Part of a small language model's weights.
Training: a variant of Muon for these matrices, 163M tokens, 11077 steps.
Each number is 500 + 50 x the weight over its row's rms, rounded and kept within 0 to 999. Layers, rows and columns count from 0. Numbers have three digits each. The size before them is the row's rms in percent of the matrix's.

# down: layer 6 MLP down (transposed), 512x128, rms 0.208, rows 188-287, columns 0-63
# up: layer 6 MLP up, 512x128, rms 0.422, rows 189-288, columns 0-63
down188 105:539470433421478515563422527420518474442501494404446478466419449510568490510471536457481480455543585478489445524434529431507569545493470527554523528526532548458555480576527561566462553493512501
up189 099:497509622452542469500560475595540572447468527526482471488456486486536540478485468576527509481555520418385495461433545569507559548521549491582495523522493575450567467455498547641514511583535479
down189 099:456531503516457531477566533375517541519434473554509543562434560457529586484521571532527420548497526435510486633419473433535553553536459445523538518586570461434553576505502501536526558454521480
up190 109:553488481542461454560420474555499479558455527446508387533555395415496451403441588569541492411453459498476543505489500518598493517475539613352546510518499443479454511495438589476527410476542510
down190 124:474534520475486499509504559485514519498416414444546586565503419470521517534409525414529388515455473605502534492488342529550420490431458474469431490514536501506464480536474466533478508530578515
up191 103:521514578386551471452418457596621547524511518557505484590477527549524508472520524502509511506492434464493476494455482522454556467377469500473533494551399532464477485460506532395515463536498583
down191 103:515492491524474465513451474484545552543493415440568530473543537456478476600559499503455510467483485455496441504510429475480501526467482558555499567536454464424436482415360364518517485528473494
up192 101:601521509503404487513517465562578446603513559398590521448491594430526482452420512569391553445560461505421471405451467501496522518513498556468451492548549540480553579556389504489507585579465452
down192 102:524490495633484483553527536518500491444471541540559490580498508430494547464408525436495481517527522558523512469389542446528511558516412453461630546509528465422502475568455475552497563537476433
up193 096:502489522536336543523478615466473516582636510529418557559427538518417576520511504509597552421452508528502551495499491518414522488524479468581573480574510452478577435533466481508488532477509483
down193 095:466491479552492361495503550467511526406474483489473529502521500556571495522586507520457456537497454530515469475430579467454456543463545573480429471459578429466441491447413416537502471526520489
up194 108:443458428447570580510603448471515426447533547436550426520522463580426489499518526555513501541342579498554488468457432533390519399478489487464502517497492544600554551495489491500524417434490510
down194 110:552558421528532530518602494435463467476451510473587474550401485464530477501488482532473570471455527525567501650446422509484597443518476487513486539531532582580544488422541540515495512500557493
up195 111:557516550519502501485473426469563432519503567516440390486474524494615427460510435591501476508418441421496501540534540443486549508422579582423502560576508508539509398523572503474516501473468539
down195 101:515384526448389523370500443458479517488513465586461438489512565604461454542512511509576485501407538445538509512440503505469619463576515477394466459502597438445544490550569435496449514434464426
up196 105:420512575559489508504331591541554492573543468460486521415563497493548413470512485471503591543593627526562447462506530450551502479531444488578510532523544595483522517507490486642521450546533482
down196 108:424482432510478472442631438564443567516520555439579455525523468481547540605482436460568508480586539483524470439569526553519505484580530493534546551538584504404459524493450537496442463523481577
up197 102:457484527488460504528494551522548555491494586465511491477479482480504463573591565486470464516562534571449461437501448495429549445560494485573448525496521499433590469457482566499483539461506453
down197 101:499541446610604552496545482525411623527495524445457519447501466534436478553464514538519581492527527445565527511485534425456510517522505476566553513500623478483529523476515543473467475491393524
up198 116:538532571621404448534424524449439550480507518395455536461517600436508559433488467482549464560504513527442538497550473430474462471517533464514512501532522415566512510521444525590532518561373434
down198 110:503488487536513443507470511483526513543516550447448493426420432456559558480502520476551508420570391454492471461480469420511493461479588501560507423582597470519451417445464479471518539514384505
up199 085:436501530590612563507575368642524470556543505518532565563540464461440438583529428424530509498487502559606419548509457545511463488524565522560481508462560519514487456586537507480483565419432566
down199 090:499537415431410441458487680352419573507471495492487423490533484500585497453490553557449515519487517513454535507488501490552536524452495599536555441481580505521534508425454506567519433633451512
up200 105:495533572552575472521483467487530540541459517481464600574530619465518498473504519585558524448531503516487532518416503522462479521530541503566526535428529506491494548546602499384487517561508424
down200 100:590515492534429546516473438502485458491445366425461439457501427532496608427452487429555535470401560524460572499494508478463359522509454462439567468496454554447493425456608420458507552532550528
up201 095:640391439472444572549446565544535534470526484403515544517481485635493400509477479543454483535628502417560542443390527506517531517435456539545580515497431524482531445537529464532496545496520490
down201 096:390451447454465472408511552378475661506476439539528455517527431566572483497472615536516506545482516402566476476492442434504593580467409527580508424509547479516501568448430474542508470485487522
up202 102:476561504497474504528536484481451445489425624546498609515503394486460424415583500489527537492566577483475544492370525531499446498463520513484484542495423531498519508570538468471535477472440583
down202 111:503532436518507462559486470589473524500448411468479478443444569535448497486569529438550563497467348481474498464459546599471520405530465491519482465544529595471531603537502522491506442569520495
up203 106:496515527560442512576492485527507606530505525533445493535475495517491442512551487492499438447527430465535450504468529532481515513550496428383478509478525636554536453543545548554521507568460560
down203 104:495394421471537449538474539598501486520428515567463506570444506546460488485525459471507352519568455426459532536413496490460471401508414458478474510486562476543465518455559554481433514483436640
up204 097:506618534580404453576499418501534442520544515468531483499552464451379509483581553554399505510546547466502498506505478563506437588437532526533528453538545507416500570470508589477554378552461465
down204 095:463564509536583545458513459477504568483499559424538560469468488422515458499539549553554569530462484483533447601418515573465505454513519496528440469588499522526352495459486520528487522439510578
up205 107:468454432460423558482449431463451500564469510568565449548481532453490425463456498437602498505543405519449471508509568412554446482615508498491518463504460556509562525532470527536520530464503550
down205 104:598481558529481458510573520475517488471524496529499511478520406482441482563574481576414506498464530482493509553647439537521404517474440572542600481518506490486547489464467545528487484589556515
up206 087:412528526488469484516479559566537552484576458509449573482495474540490510452386501537484518560521404474490537476394498467535421456488536468536432563503490594487529538431585485444489502550509539
down206 094:422596464501416533550436403580491572463502480417473449526560582469515570583472431453526507444497519506543376507439473579549479548545450551450552596479555510458400543456462537542483489473513525
up207 100:523528505537444471482558438485473539524594528441392414539442522507512444487459483657489461505525555549515520471445429482544485522512492455448498515497516580512562537577567464578574561615536516
down207 098:559514475492517472450500490497634496542396472471471473561475501515499458584452473512389464464461527594431450441587451512559510531514590453494514593501530522511548486378467536453509382447436452
up208 096:483492507609452518442470525526540441555568487520426595515524504454473545502384501551525567509500440519467426460537460481575475554519437507528526477481497490517589470442497485408550478416516500
down208 096:438604548584498457534503520405450522550444492518524501473537525528481492499493558520475464562480499437598521448469558561441491468641547427485505528513518614512516445400569413445515519452504514
up209 118:523519623497439530517468459542501520399508449450543565509561459415442474450370476456478606565482541538413459482591452452551453541447495448580494508532444493521526626536521436399528487485481451
down209 104:456496538476578525514554449488376482487475548412509498472410479507479489455458522568553545456413515404427375410580483426513496508430506428460528501502520441540585521408498482505436524514456456
up210 096:457551484417589474540476536444627466515530367509586515489497485450503556481520525464491475518491483601540539454477573456509475403517571436566498484506506470559550561556513512436544476461509472
down210 095:540521541559406476554664458592405635453443559434560518470511502424472504539481457466517509526521560551535539554528432421621575477465494551470510535466507531477474509531439497480581502487469518
up211 098:573565519482547578546586485392579461535596576425468393512444539513428515477524510487549453437563402436531401435486534453558555512486463515533558462510528469438509533465507500473609537444493580
down211 096:427524492540515458524507487583536465611440458544447512454506525474504416484511552517456519535522463537612482518489544475528471533538571444556427540418451523454471403555578489548535518473451456
up212 104:466485526454455455476494495544604512465544590595511506467438521550513510437477476555567450438489595498633463551498514430520509520612454534570503522495502461507663557464448499540504512468403434
down212 103:475486489576443481611450567483425483473554493493524510558417514404482495600504534480443460448551496523509444518418440442490547493452534470490514547504527422504459431481487538574477447428546553
up213 105:429525534534489508527491483551434537429465482439515442581415432445475486513466620434625533466528536523505483474556512436557506532435616539509400503563553480531477506479480510527511462503477479
down213 112:468599539470484586632486425562484508608537491449573610592505498552639460519479536529519482491451508424443562467484583503499547549545451538504504519490480532479540503471530467581455502436513564
up214 092:559527450632445497480615529501432483464498538407472595539442454445566481575530502527515466446554466527416438397520406440541489494457522526552507558472538468549498535586517454474536470518433510
down214 097:519517410496528514522535548442448492541429489517513556575494511532547501551540530485484552439529528452439536451560476476420555530490480542503520579503576498532463494469503517512434375527540509
up215 109:528518468516533421434453534492586521521614584431456467566591379478524554468481405475498547520620514445506510581516445569505442576448512498533516491519567505489489514450503475520487500464482494
down215 105:486441558502494478448489522518573536433581490489528520500518525545456474438519461453539452461461602451508593444503556511411482438575507396510450569481513503488530464493484349554512545380514590
up216 097:463475498514478404556509476504425550448470441471423530516490399408525504519563560601587565482429455482533496503493440530512429551460543435445460479514516417458490529522499534550471522496473570
down216 096:496487438425494485398499473513456514477491524541484517437581528549497453550538557513415503476596536559526473507486494446498463504470571526549434491473433448489558610540566559549544472557466495
up217 108:611477517461467589510457565511520550475476575604533580579507477419541575500573439577625547485592477527469553495506490470581450484470464532437470427567523501470426498482471447532551455495465406
down217 111:581436446540550548482459496420489571472424619482529500462503461421412589561503525456531470589496425562488591553546583558514558470578552484477575440540564535556398497480507522466432448500437551
up218 090:584563508432531520538437563610548542467527461468476509491420492515477477447423483463428428579492536533554548527489507506487433472523463515444482465519505444481483474582488491523545566465422500
down218 101:496450447518464487492424466450436537473533501491444484540588487461467548543554455520592540420533597491489509523505568550504516456411411629509581562483444510444502556454501587504513508540449517
up219 105:466416538392470481473446567513484456526414447436553465448501464435470558485498544570473429595498512551546441417527509555514528525556439605440552473487553460494491576540621496466492565495609553
down219 104:450458537546475447479492593460542476559490556478500487540608562515592476506439530428477526476490466514498485586530418535489574499461493547561543547478436501502504441498603559563441554510487571
up220 086:443566482473532527499512511445513509610452477541408437468510538517435528475461569496544461555485457460491537530507472468542543490469505444463443511528459526493506607536406539542481498571470558
down220 091:452468431519524463471451441571479521559522436499635439519522529561551485463508442480441464512449535533470645542508518495527501487490531514434456522504448446397501463435470430447512429509555559
up221 097:445575476562554474583557448547424523465566476500488452431509493414481559459431499528444388417601422506511501520489539501517491505520468439559487538494467375470457491496441427506557559399524470
down221 096:567570544543465561498597565461556523575515523440474533565509499344492539490477407420455432471454465542524534524468591463466364470448574506453430457423425443491611474590497545517513436504507488
up222 103:511512487430508538557615506476495605538540527548465502535571559501482501516494474502476455519504460510447474483544466494489374459529542431526436486577510491505578435461563452470590437515435427
down222 097:529454382458415527547544538489417439490505491463467507449476497466478558557512508497500565537511456514435431480481417562510408512569502447503473551471510564557498521461566483495480463485398447
up223 105:462538592521478564482472455580466529623490471558384530514514545382519505435516469530526589387587515515498427438470530492419495500529484641589525516487562537506506468454444504398474479508568529
down223 098:476540572465424535532449465456523471554447525550472551469506527483484487511554523478429442481570474485488462529413409542544580523535526574480589563450568464468466507531479533370503524469509471
up224 098:521589543563553479460466461420531530454551494501501448500444540551491524572492595408521577454578506484488530574511456417388506515493591539511502580495544479544589434599490539469500558552476491
down224 103:503522535435451449515502575436503396502440475554557512473439508440533502558503526440483518571519572471524502543464550551520425430426456423476496483552489460590445431500592511528462533511515506
up225 091:489520436391247482453449496466489475447575447540548473571470510538519441481403445466399455499462474525464495528429525585520504511502493581516526499488404497530466488553495466515406517525429467
down225 085:488529507425473475557513557493520470494492445547558496581583475527510472470526534473444475487399532444361513553483388449466543444497600526456525575476477503480521435457475502586444498604484564
up226 076:559253475619560592546444533481525402530565460458487461597492574492513560472451467396457438519491528509452549478458441609445542570551470542503498506478512516539449482521473510474494414551538477
down226 085:464757515354439365440457456575500563470465585464566510368445469479487445535574504545577548499456448521558431479543515393535450436530500493505525511523500495458537475471543479500484556468471546
up227 096:485476559407394478529611432540507472470493474550513451395545551490418527416576468552389525422513513529488464407542510524470524600489488593605452489500518489466539524381503610474528504460467552
down227 096:548476454470453469519502400496482512528476487498543496497519444546513409475552543516469569397492447526472458519517439574407520557451468499512464551543482512458424429437441545484376405521509508
up228 105:602491472600510496438442467460628431530575561554534449540445542375573555407532440542439502621454499458503490497491462425484498435479410521433493470422556489490513503467535452488452514443477484
down228 102:496458419545409527538448498470564520577539467550501402376544453514521441488467438526416533402379432511462567495527458490466484485543487578445505545486502461537547486556537449517551393511577493
up229 094:515491498485468413481486462561569509579529561524455531517516480419471522576533542520499512467510492520551430408456521502517620521343507464625482474547518577486448464473498523523551524412482461
down229 093:488469501498428536459475561433465429498519457524558574508472501433430588474507521517589478496420480557457475598469532477488527538501455468559436536505400554508433501488498487471524340494500396
up230 105:448550499451485527481513576615523350397467435501496467442494486553546551447557530506609531504494467564541500505438437509506445519582556448495471511420384500499528487556499536535563536538517501
down230 098:615497445423531449460467535447462492592570494529482552531434528492552523490572545464545567627516456506467585507454441360521571541528462489582563510600386462531473417464531491451433577477537486
up231 103:503608525539416545558608524479488504471578512536496519485539532439474577406579464520419470540534465548428511511561536528579545486454457535449448475495577486438497511497501568490542589442603552
down231 107:574543534621540566515497516544485482525451444402475575516584412468472503473569453510549527472466502453494501463478448503464523436546442571494594548402493542509542454479563556506554414519460560
up232 101:520597415577582590384447720401503504520438472441486533505525488485528500405592527507486554486556507530485419534489547458444483524519487545524398528522413525605475521437555459492500519506459458
down232 088:481484521420606554561385436444499466529465498440540532545521464412499480490556478434476509427546465482472484628413482431440520494517431518506570460586459496448536425451529515528533453518536467
up233 097:434530540601489536476464489389509514488512516552406597565529548486527443572474494575534503400440481460436493411485573492521469521493486530524515584486448475510542493486550516556582501468520541
down233 098:551478511570520468537528494456465481493471527547571573439507533516529514553476570431538423536433476584524496459491516496548555533512553471572518372426444514408461469422431491522456423513500412
up234 099:436529495488558597444484531549549457452600488432498456646549538531607518449440551455497563548436480446479494556545470553550541495502466540417523493535431461388500600478591505392544512465486542
down234 096:536430366420451499501450518453557533424510515509481484553473562498564582490593549433509630503406404358476487512506435518504471518527467540392540514480413515511481462420447562504410526468504530
up235 099:512629540507522531525553510423545467561416506528492592610514590469510485559555512524566573505529489537444494477589415524522505404403481433466470416557461502555534517471507471464594437466631440
down235 100:496539480527482559468485462447439471501470474464419524426553426455435590474505485475536611467458434471564536499493447503509429434582483612499453402447507451498447475410476463488493477451514476
up236 110:476487560478574484471540367462570413513593571445475527504461512473519514513536420483530566486528585505563459392464441463475479456565432484511496474545505545519592496558525450475580510479463411
down236 105:472487574512442464573470455504462524554540495463539396514569518502572516360503467541656517516487437518455585524495518457451449592517519441524478489506540545470509524473471437592476525439529432
up237 093:429552504504452412526583538555317486459519555481481518453452443506467476414471504540471565483510516465402426528489483548556501471516424569509573641488622574459502579563513509538550531518506463
down237 098:550357431430510607469396563444382526529509539477538487540505470467467450490496499445547511446492539457435430524537403574459490597479502469556569552481637547524578500541530537475489507504485521
up238 087:523518538516372507433506518334428582573532430467539451487593509508540481515441476539441532515553332602452582499469461451530486561447441509520480545539446479490454558514519471467538529466462447
down238 086:515562517453524393485614530571500499563489588445543522465587434495604519470565489437449509577435504429471480577586525495470427443511519445495508519501439458505476483436473454543527583462446594
up239 104:465512510544480477420473529505465404528422485572479592456514537476501483538476476490496401471490521560443534515573545494575521455554498464501475539539449532443521440512489568534558500500469523
down239 099:446578493587491519469479476539527473482458473554564532465486617565514538507497512560526518393463507489536516571546473512527427493449455451460559503366560519575517534550480578522403509564461473
up240 108:553525540569529514451465534430537487530445501539427440523459449460439509528535582450457551588499455515504439462446559462435509547502526618464584404380507437548499523470447546458506540461453519
down240 108:562490544500470461474532534459589570438530496516519453589452586533504460505545476563464434523564515407573468571581552551396496448485425562541520518477546519521485493463492497426446542579579521
up241 106:535520471616422467573533529466475611543464487515487432521526547443526515536515468573418506500483556530508596492528425572577479398514530448547437491546378495518576527436485453448586500460508550
down241 097:472415520485401450453527491525506491467490500462495476478572524492576514486472507518499518522502528486474537450587422487604485533395538517468450621559545540506579478463562413537516516544499530
up242 098:587472516530475518511525435394490596471529502596574539464545545504525550434508513429608397490582591462527460496494502461476533488435476487521463383411465471484521493463471491414489450433488499
down242 094:431503411504466492491489513625517455423440491557513543478537494462556525550458574400497437494501667462429509488496534530471514497450504434494456540455506476508523561507487458436457507530485559
up243 108:463496455484568482432477526529550508543451485524491555538615537572517408563552440414538504454509458566495618472481497499527439483538531488466540468580506565569487485501492481477556540537495536
down243 111:466547542536553376504458533566572500556494416507592528459456518461498463472568511464527450544427474463502436488463523495535514513537610547444413434466510505385475492604457534486468584525506492
up244 092:505555454526459428578513512552478484544441421568432572443569445501490538403477537492508568514498554506560544493497395573492573487548333505503480516546474480567521485508526534432509529453514472
down244 103:504450537501485481483509592495409486483560543422600490519479540498572500595454468500539537607492475562516446473506527588457502576449663455435560478506532506447510539530552468490503585453519519
up245 134:514567587533577409463516535403578495444519459426484518456531525564407494535405426629481480536523465454563497473549578389504475592437546460470546440552496492525491500620514500531519414490546561
down245 117:506496404559515482507497525475506494590544472477551438471479468545442540522524480457492567506437408424526484504479589454509560623488460482476538443549560483552503467541537531529498409543559555
up246 116:460545498460520486544509470497507484531591531517485517443557554490454467465436579454479477498489428590551460519453491523524436548503423460473424619526473476514512542490477466419475522474558461
down246 110:468543436540456557501439427492410494495496516473548491515493554474532502455492532535524388480515514486463586485526484471557411431493448516525484552565633558554527481481484427585499542460559439
up247 106:379456555441498600410489527527480510397576527500571488500536558519498596541482533419411588557469471523530542399448452508554514464447491542501450444510506474475463531520517585586548539517467550
down247 100:466434543462478542449429499558495417492568459592559518592501465509534489519552494492502503542434541531518557421481360461588575495490404477523455563477554407553508457443478504519499560488557477
up248 101:501546409391393529491489511513538460517543531539451457571458424477464545413412452550464519549495597529489520498478427475526506450479526606476500472529517528545416543386395434458570407547558525
down248 104:400556400424457463498509439517481388510504504509461542539476454476567538436505621559456502514463492608529531462490529519566477466492596522525546514492459552517472457435409492605501505557491539
up249 110:526474447516553391516524501490484568471493407477459531582554443514466489431501560437586528525573481499489465446478573451450540449469551474601512563530528458442557532505515423559492539568495485
down249 103:534491477491585479555502486483470510470467430611504460606438465594534615416504525465478548498466384513485522499595474505528522472527420358491543582501417424500504491419461588520426530508459428
up250 105:501468543503460479491519437460476581546519525475419425470443512500573550506449516608443406442553421429510495540365484505395517505511503558541499583485529517477534494509520590456490483389542535
down250 099:453526568455496521476604553528498445478530399493533495396443491492563529501539571507431574400451457465502538552480426486507524526540546516451415501473553491500483417460448521535518508542524503
up251 099:470492546360477619559490605515567448490598477588505484492460517467529502585452573577576526575527514439476459418532446497522493482483468593550532501529500430570522542503426537488527499465507435
down251 096:499436494487506471537534593399411542419556559560519461510492489530402491487453478429549458366529523617488488470592465432530514493481469463524507529450498632536516482470469479459501408568531499
up252 101:456523548455413467497542459532503526516546456466547562466587535494523516489383469571522479513621520515496515407461480527587560476520530539473501496429489568493535536564547554502464530432507419
down252 103:520526498496571455533564489537519545471401563454488484456502521471531562508482527369546489502562427542536550535477391558524582509473540478588468555478478509492435491495556583498411472421374481
up253 099:457567450555455440462455462436411451610509529399502546570517468458502515556524436447544533547565547465410526442449474573497532534441436513487461502459544578542479634548416553464537546451470515
down253 109:487522534487468586511565477546368420493478476499472456475532492496473559611519491453508583488527506494478475517507524516581520549645415552597566463475424549509497488511504556507486547462497474
up254 093:467514403455626487501401520532398489527493434535459542490404553404457449462626466541461516481519477397436482538390557542452547446517478580574471475473461458592505492426504505539507421536531495
down254 099:546511502466526540538474486512434382417435443522442455525474503510451528550431561554614381509496394425478530493479478506495517451500516518464461532417554563543440583480584501560480497394520480
up255 128:493544398436490560528525513456546501575600522517581540526455433555426543437538465463616435527489524567465457529562566522474532502518568530416450550498559375492597501555454484453501551504532513
down255 126:491522519572460558601425468507476558565505429449572538515439579588475479544545541480482514560533461485615499507470502556473550456433564440476528450528508530520537442384484493496484449612508476
up256 093:482518546442532469587510555483599600427526492475494527544518418505393528540540480500553438500475491534421511491575509534536496491505517460462544488561461527462581541549601513456452449399510509
down256 096:608474535520387465593489630483615547469483526549541499554496472544587498528532567518454500534501495518448438545460466516468367520490498466544486580417462474466457495459456498433415435555508432
up257 114:486527517514451506478492446549506554551555532525503567518350462460464555494568496521468415464451503500459531503522546508448467573492538556600479488592578508578504478441500508463570577586435413
down257 107:495439453500508438537482391524511470599534607561533500506516516441439470443459558485531448464453559426517514487583560461418516571495549441404543528539532451496534455586526486474495512454435450
up258 098:418481520449537528354556515607570509445439417466443550468508517507457479488380531447524484451509438617494414476466551497593533477448541466474532473487494520497490505548553473555517483488528394
down258 087:430535529477433565514477465385560449521471510496454479575542599562515523509516557519523469480484569550425523431480434521527553531453597532474584575395542500455417462523507458562405516566507504
up259 105:494507530536487482512481460581526521444437504407483461553488478509576468441497509424558530616507414506534518483538439501534497422499547507527566411545495511542519565534546525484471535561487538
down259 099:512486385449481521527444478535486468494466418474532548494494549464476556433490575432603480533529529447552491506418465528541638510487506461540565482579501445464487612407475459503492529481577480
up260 093:461503558461456500549543464515554459461464533514477395504392443438492486520417502511502519522533409448586502484451409621424508583406575528432543455468494512587512467576510590480500476469468588
down260 098:481521495520556378447434511526492512621493619558458501554580497450489496589471467500499494477536552512490536487419506444502500410498553467555522537527460427508465457588489559519446504390427521
up261 103:509539498511524520479492424447454508559471521509538375662467503482443513462566491579492474506541524477440521536455469463550480468528544587443536565508558574521475560553527489462478546451534520
down261 098:463514431570468511508462376485473486541472536465495483575532491422441464490611520497489363590436413545494543440524498480405539539474491460534540473496529576440576453470478404510446410410525507
up262 105:472560517600534577526513559541565435519552549530507507514433458465487456532461616380530458520447456543499437496429513457459444481395500552437503500574494503640510472556443478511501523402397496
down262 114:510514542531518417524508490438549544415471416438523530389476491543551480485422491555632514549447523535663427518490511545481465499487487433559463486456414414516461488490501483546450390551555491
up263 090:512535496400483537519470505488577537516514539507469523572477444515491527403480527552495332487559490515441518424425514533598478461446531579473498521554498600572478559437509511516470503572493494
down263 093:492598385581497591493449499515530501564565503488546502497529527544506572491556567480479493562455548586364490510418519432438519477571508510511503405558580575547412441501546475429460483474438475
up264 107:517496528498451563513401488499489503539517429485507502555482580391412555541419497520471525531541494477452497451525588563532509489450537520538477409603483513490461404437513533509529577494492471
down264 099:500459412495499469615477513470524471599482472511574543527524616511549507582533553500403475557418437427430488465415510451511562549471534481567537554509488506515428456461538526454506479492538453
up265 101:481484488520464453419398514449556478480449527477472425479565535475489601441447447519518436417549472562562517469446433541536470556453414521397457547517518508589442552415641504479507536414500499
down265 105:508552528499622550440526533511612504456511542393520471395581478571492472517549467475424608421484509484498534467542480500533400520562492530529517533456533533433468420496504504524510446436508456
up266 101:535468518557529361507494480500541446497504554572585487572416577463498501493465478525429572493568452635363457507454492425497508503536516516547479560555433512521524540493479548555517511484494452
down266 110:622419553582407447543341507428455434569484506505491523448512519471518529522444506537483553515592465472461564482481469499498491459421492507358473543481485531527480514577556463477468438532517493
up267 098:486504492511448412496511465530568500485427567487468564547479425464447473538547449574504468502603516450508471410555455482466519504419518570545482518439488485584499489483503532480625493439492459
down267 100:447467479638463441536434582501477463530471512568465471532339556543457542564547518454528478518465549547539464411532515506522581496435548537490507503499594544456529483492517423535459391455535509
up268 111:347506510468488540475459530462490479453556540624569410528483463412502420459604511431511484502463586474562560523580612493491428459389550527529503510552431577497525578549441506557552526520566408
down268 106:551419613444528410539513510473480569483567535608552457547407561494515462502537446555495564494527557511475487476518507571546418524486470487466494539477459549525441526478535425577477478461542375
up269 094:596608575537517525568528453506418506494555518502595595516524529569516553454462504544413529525498493521455460467472444503459457530419451540498494525444582497469510561456530593529606556468626548
down269 099:455552425490503504447461458545399458535533494424493450565410488489489597473534457531471613470570477593559581489492468491502554465473492540460476582499491531476458448502503521552498517495555531
up270 112:490488506512570510548382633596524461591529490551434506532510505562547539568443439519419548455506575503463506490547570547411514431387551576493452539531512515387536537543545497480612472588544558
down270 099:497410563531469533526532479457614473472445502501437559368562506584542585512491615561531497479571576547508478539497595471517493471414520513464509533440405509440414526503513527563497529620526446
up271 094:461533459526503516525526517545499435455569431503520588506502560414444519480456478471574399575527426404528517492429459511356399484469571536475546487526469451483482523588567467471480491489507564
down271 098:516458552449491495475490489392500527566481500474539527390508489464409513425468420460535515550589444519488556536469530478443481504572550566470562490518512493544453417407485480497524510460525392
up272 098:492539496502464535570443553560405492529416548492512485525481512467560517535468458591523469488434487497507588481453501581387404536485465605517520426611408461499480427475561475454550556471492521
down272 103:474487521614518469615409469413477559438542569496584462444387480518557482446500538402559524518505570524432534526514486520520529570501496501443516529607519515576533491456459577557450509494454443
up273 118:449497567501378564537483538455362500489513492419501546450456502355559476527534392490519397462525491492465470517487524478482480465466383475488355530522497488489518593543511480532542523479469552
down273 117:510499430535452524596520448493412516623493520405488600532626511446568439511529452512479375469579434457423560522515534511483518508409457426415548562435519441561434489563579531529524522468399500
up274 106:434569564464487611550500478425550585524534508541436581439499454508557484482489464469551506562569523487600511453623446451555454525519473490528447424440450452450441437467460506536573485575470520
down274 100:395517534572462552506480529523509487493498489587458504477542586440530531510522471541541502549533494503508544575604538425540552527435531502511462525422620515521501518445519522581476345481580456
up275 106:427475530475556478502408574526544498460477490599524532467612456580527479528480494484548531536480518435445430511425405443476489510510431538586511496466609614536559539530483543517500561471554525
down275 100:538422480439386473487508497543436414502504493546438532470468489484427542435523508492554520624396403487478570434469563455542441580483503417475477490521462550481543521572495436534491475553557540
up276 102:529498551559461483551567590436473449468548580515466646568451468393519529509430441510471570599517497515436419441508521541572516453506513465521488519530492538399577499429481446436560489434514458
down276 105:519549493501461575566629528462506491510454581619511584486497571549501477562448504430456505505473490516518449423561542655566486482510519433502419494517487496504521449447538488485423555539464535
up277 095:509611508554460567452622559474504421536477536414438440549485501466428567490562460520461444540587487473507515484436498424470486406524536489530366556544489457544424546562490466516523543420449563
down277 098:507533522512518563545479505533475389503449540464555565557463541486530442435510425478397492413549462472517563522513554468458512444626422571482482440498517499442475483522517417553482449401552426
up278 102:683544506496528465546487505433498474456462459474463498528510529464550515523437525428547497541529459464446504536414474544534482477465537512504529564513456429493539399545544571435501484469513448
down278 103:474480491468494480622421476444493549545419489464448485479454378459506499473476471518418488492427428500462544512495505499363404510390532621474571558505488508489536532457508515572419499521487444
up279 105:538612493482561559522551527467425372544486557561548455506493489485549559507543492510506538480513547444465557562453591461532459621443579422517569456543504441507504475555419469454470501465554458
down279 104:486491480522508482503578549449411422607443451541521365474493480619518524502460516464425492465395539418479442534559628442517470514447523516459559519498432490461609512506500582483556454492436484
up280 109:434469509542531483395449506472514490466588600470477475561637541539566524492453561521473487611490440501509499541448519555408482528523479533466458456573462597567415494546470499507491464406514557
down280 111:500463490500426570528472546512513519432459478570419542479535442498503521414533525446534535478541497491477525507527463520479519454517488426558535511476471517537497504538526529534447561518504527
up281 108:516516537541451503494449520535526547513479499467510483545528490457457449509485511535481609500425503514495562447493566548572468537437428536532492520593451421514516569482489431451486437531572457
down281 105:545423439613453486489421505467516548490406499559533421587465519449581447496469570495491470518393478576475519559468515525509637511479460519580547560588464505455506477567543471439512425492569482
up282 107:525472497528421522489405510567494453508545463518487601447527425577424523523532520493487385530490429498592466417549394472492434563535515493489484540508486594495550499500492451553497567396486480
down282 102:616433527458406604487558548427511491415512484467452445450491544518524494589530562476540562507547431558474505440539573568390495537512556540502506451424503577524444519486552494491504508506549583
up283 116:511466485521511468467359507598534508489495453420496493528541459513569419465528423518519517474479435505476479516623475498538466419423497453551437538514595666530508494527438528449516528554452523
down283 118:462459412522585530558501610480471516508439448500545558526581561592409533491574507448475416450518396518461451476477497473521457472521540563423476562510397530519472521513502506479524574528473491
up284 089:524541457488422510517592604447596422517520557429460481474487496587501580544547494479565510509474578475398466518487464548539522528507590514475445529615525486483479569487463431435562506601478466
down284 086:584571535530557549555494509468431428464410535455442568429500546439522546494654446562496575474619476473454521484423492485439491422466439521484515526540472424516487484422558479470498467503495386
up285 104:548506530467429551554609475513449567471554491414477522550460483519463531457521528460560477447496460443554472550503557475453506556476553498581470467495516577503482513452417569441497470488418557
down285 100:497461456562434486521516470447536520585468586496538518499527443573431458448328584499556469461461573500500541476487443492499452579579468492505445516426485496555504564491555467570552560532553424
up286 097:514511524512456571540581517443451570452507402565482535533544515523502527491486616565474472567553541486485522531436457444542526519466474553562557526465346537505485501497454432573437446517474571
down286 094:516443373499425516505501472510457425397467550478491486499519478457614523508500495461454507518503484477452552543481512461541540527523515541494617488453521466535531517533509431469456527582524482
up287 094:447580492458537499508507406469534592522438466513547548522462461514394543539499514550464532487431570440448454560608525550553501538484609572543468553625482510434517518544376519468488487519528467
down287 091:543561524524510611487430433535521521481493458478487589519383475475473551440523464461513459459514460520411583517545478515535583512490418461555488371599519548483482409500490547518604451518539412
up288 093:492501511498453406524560404458476431403495535502531467512620572422435509472548565444519453527528541548512444448491572608504481570448577544561466424498483519456529511605552472452508428570505537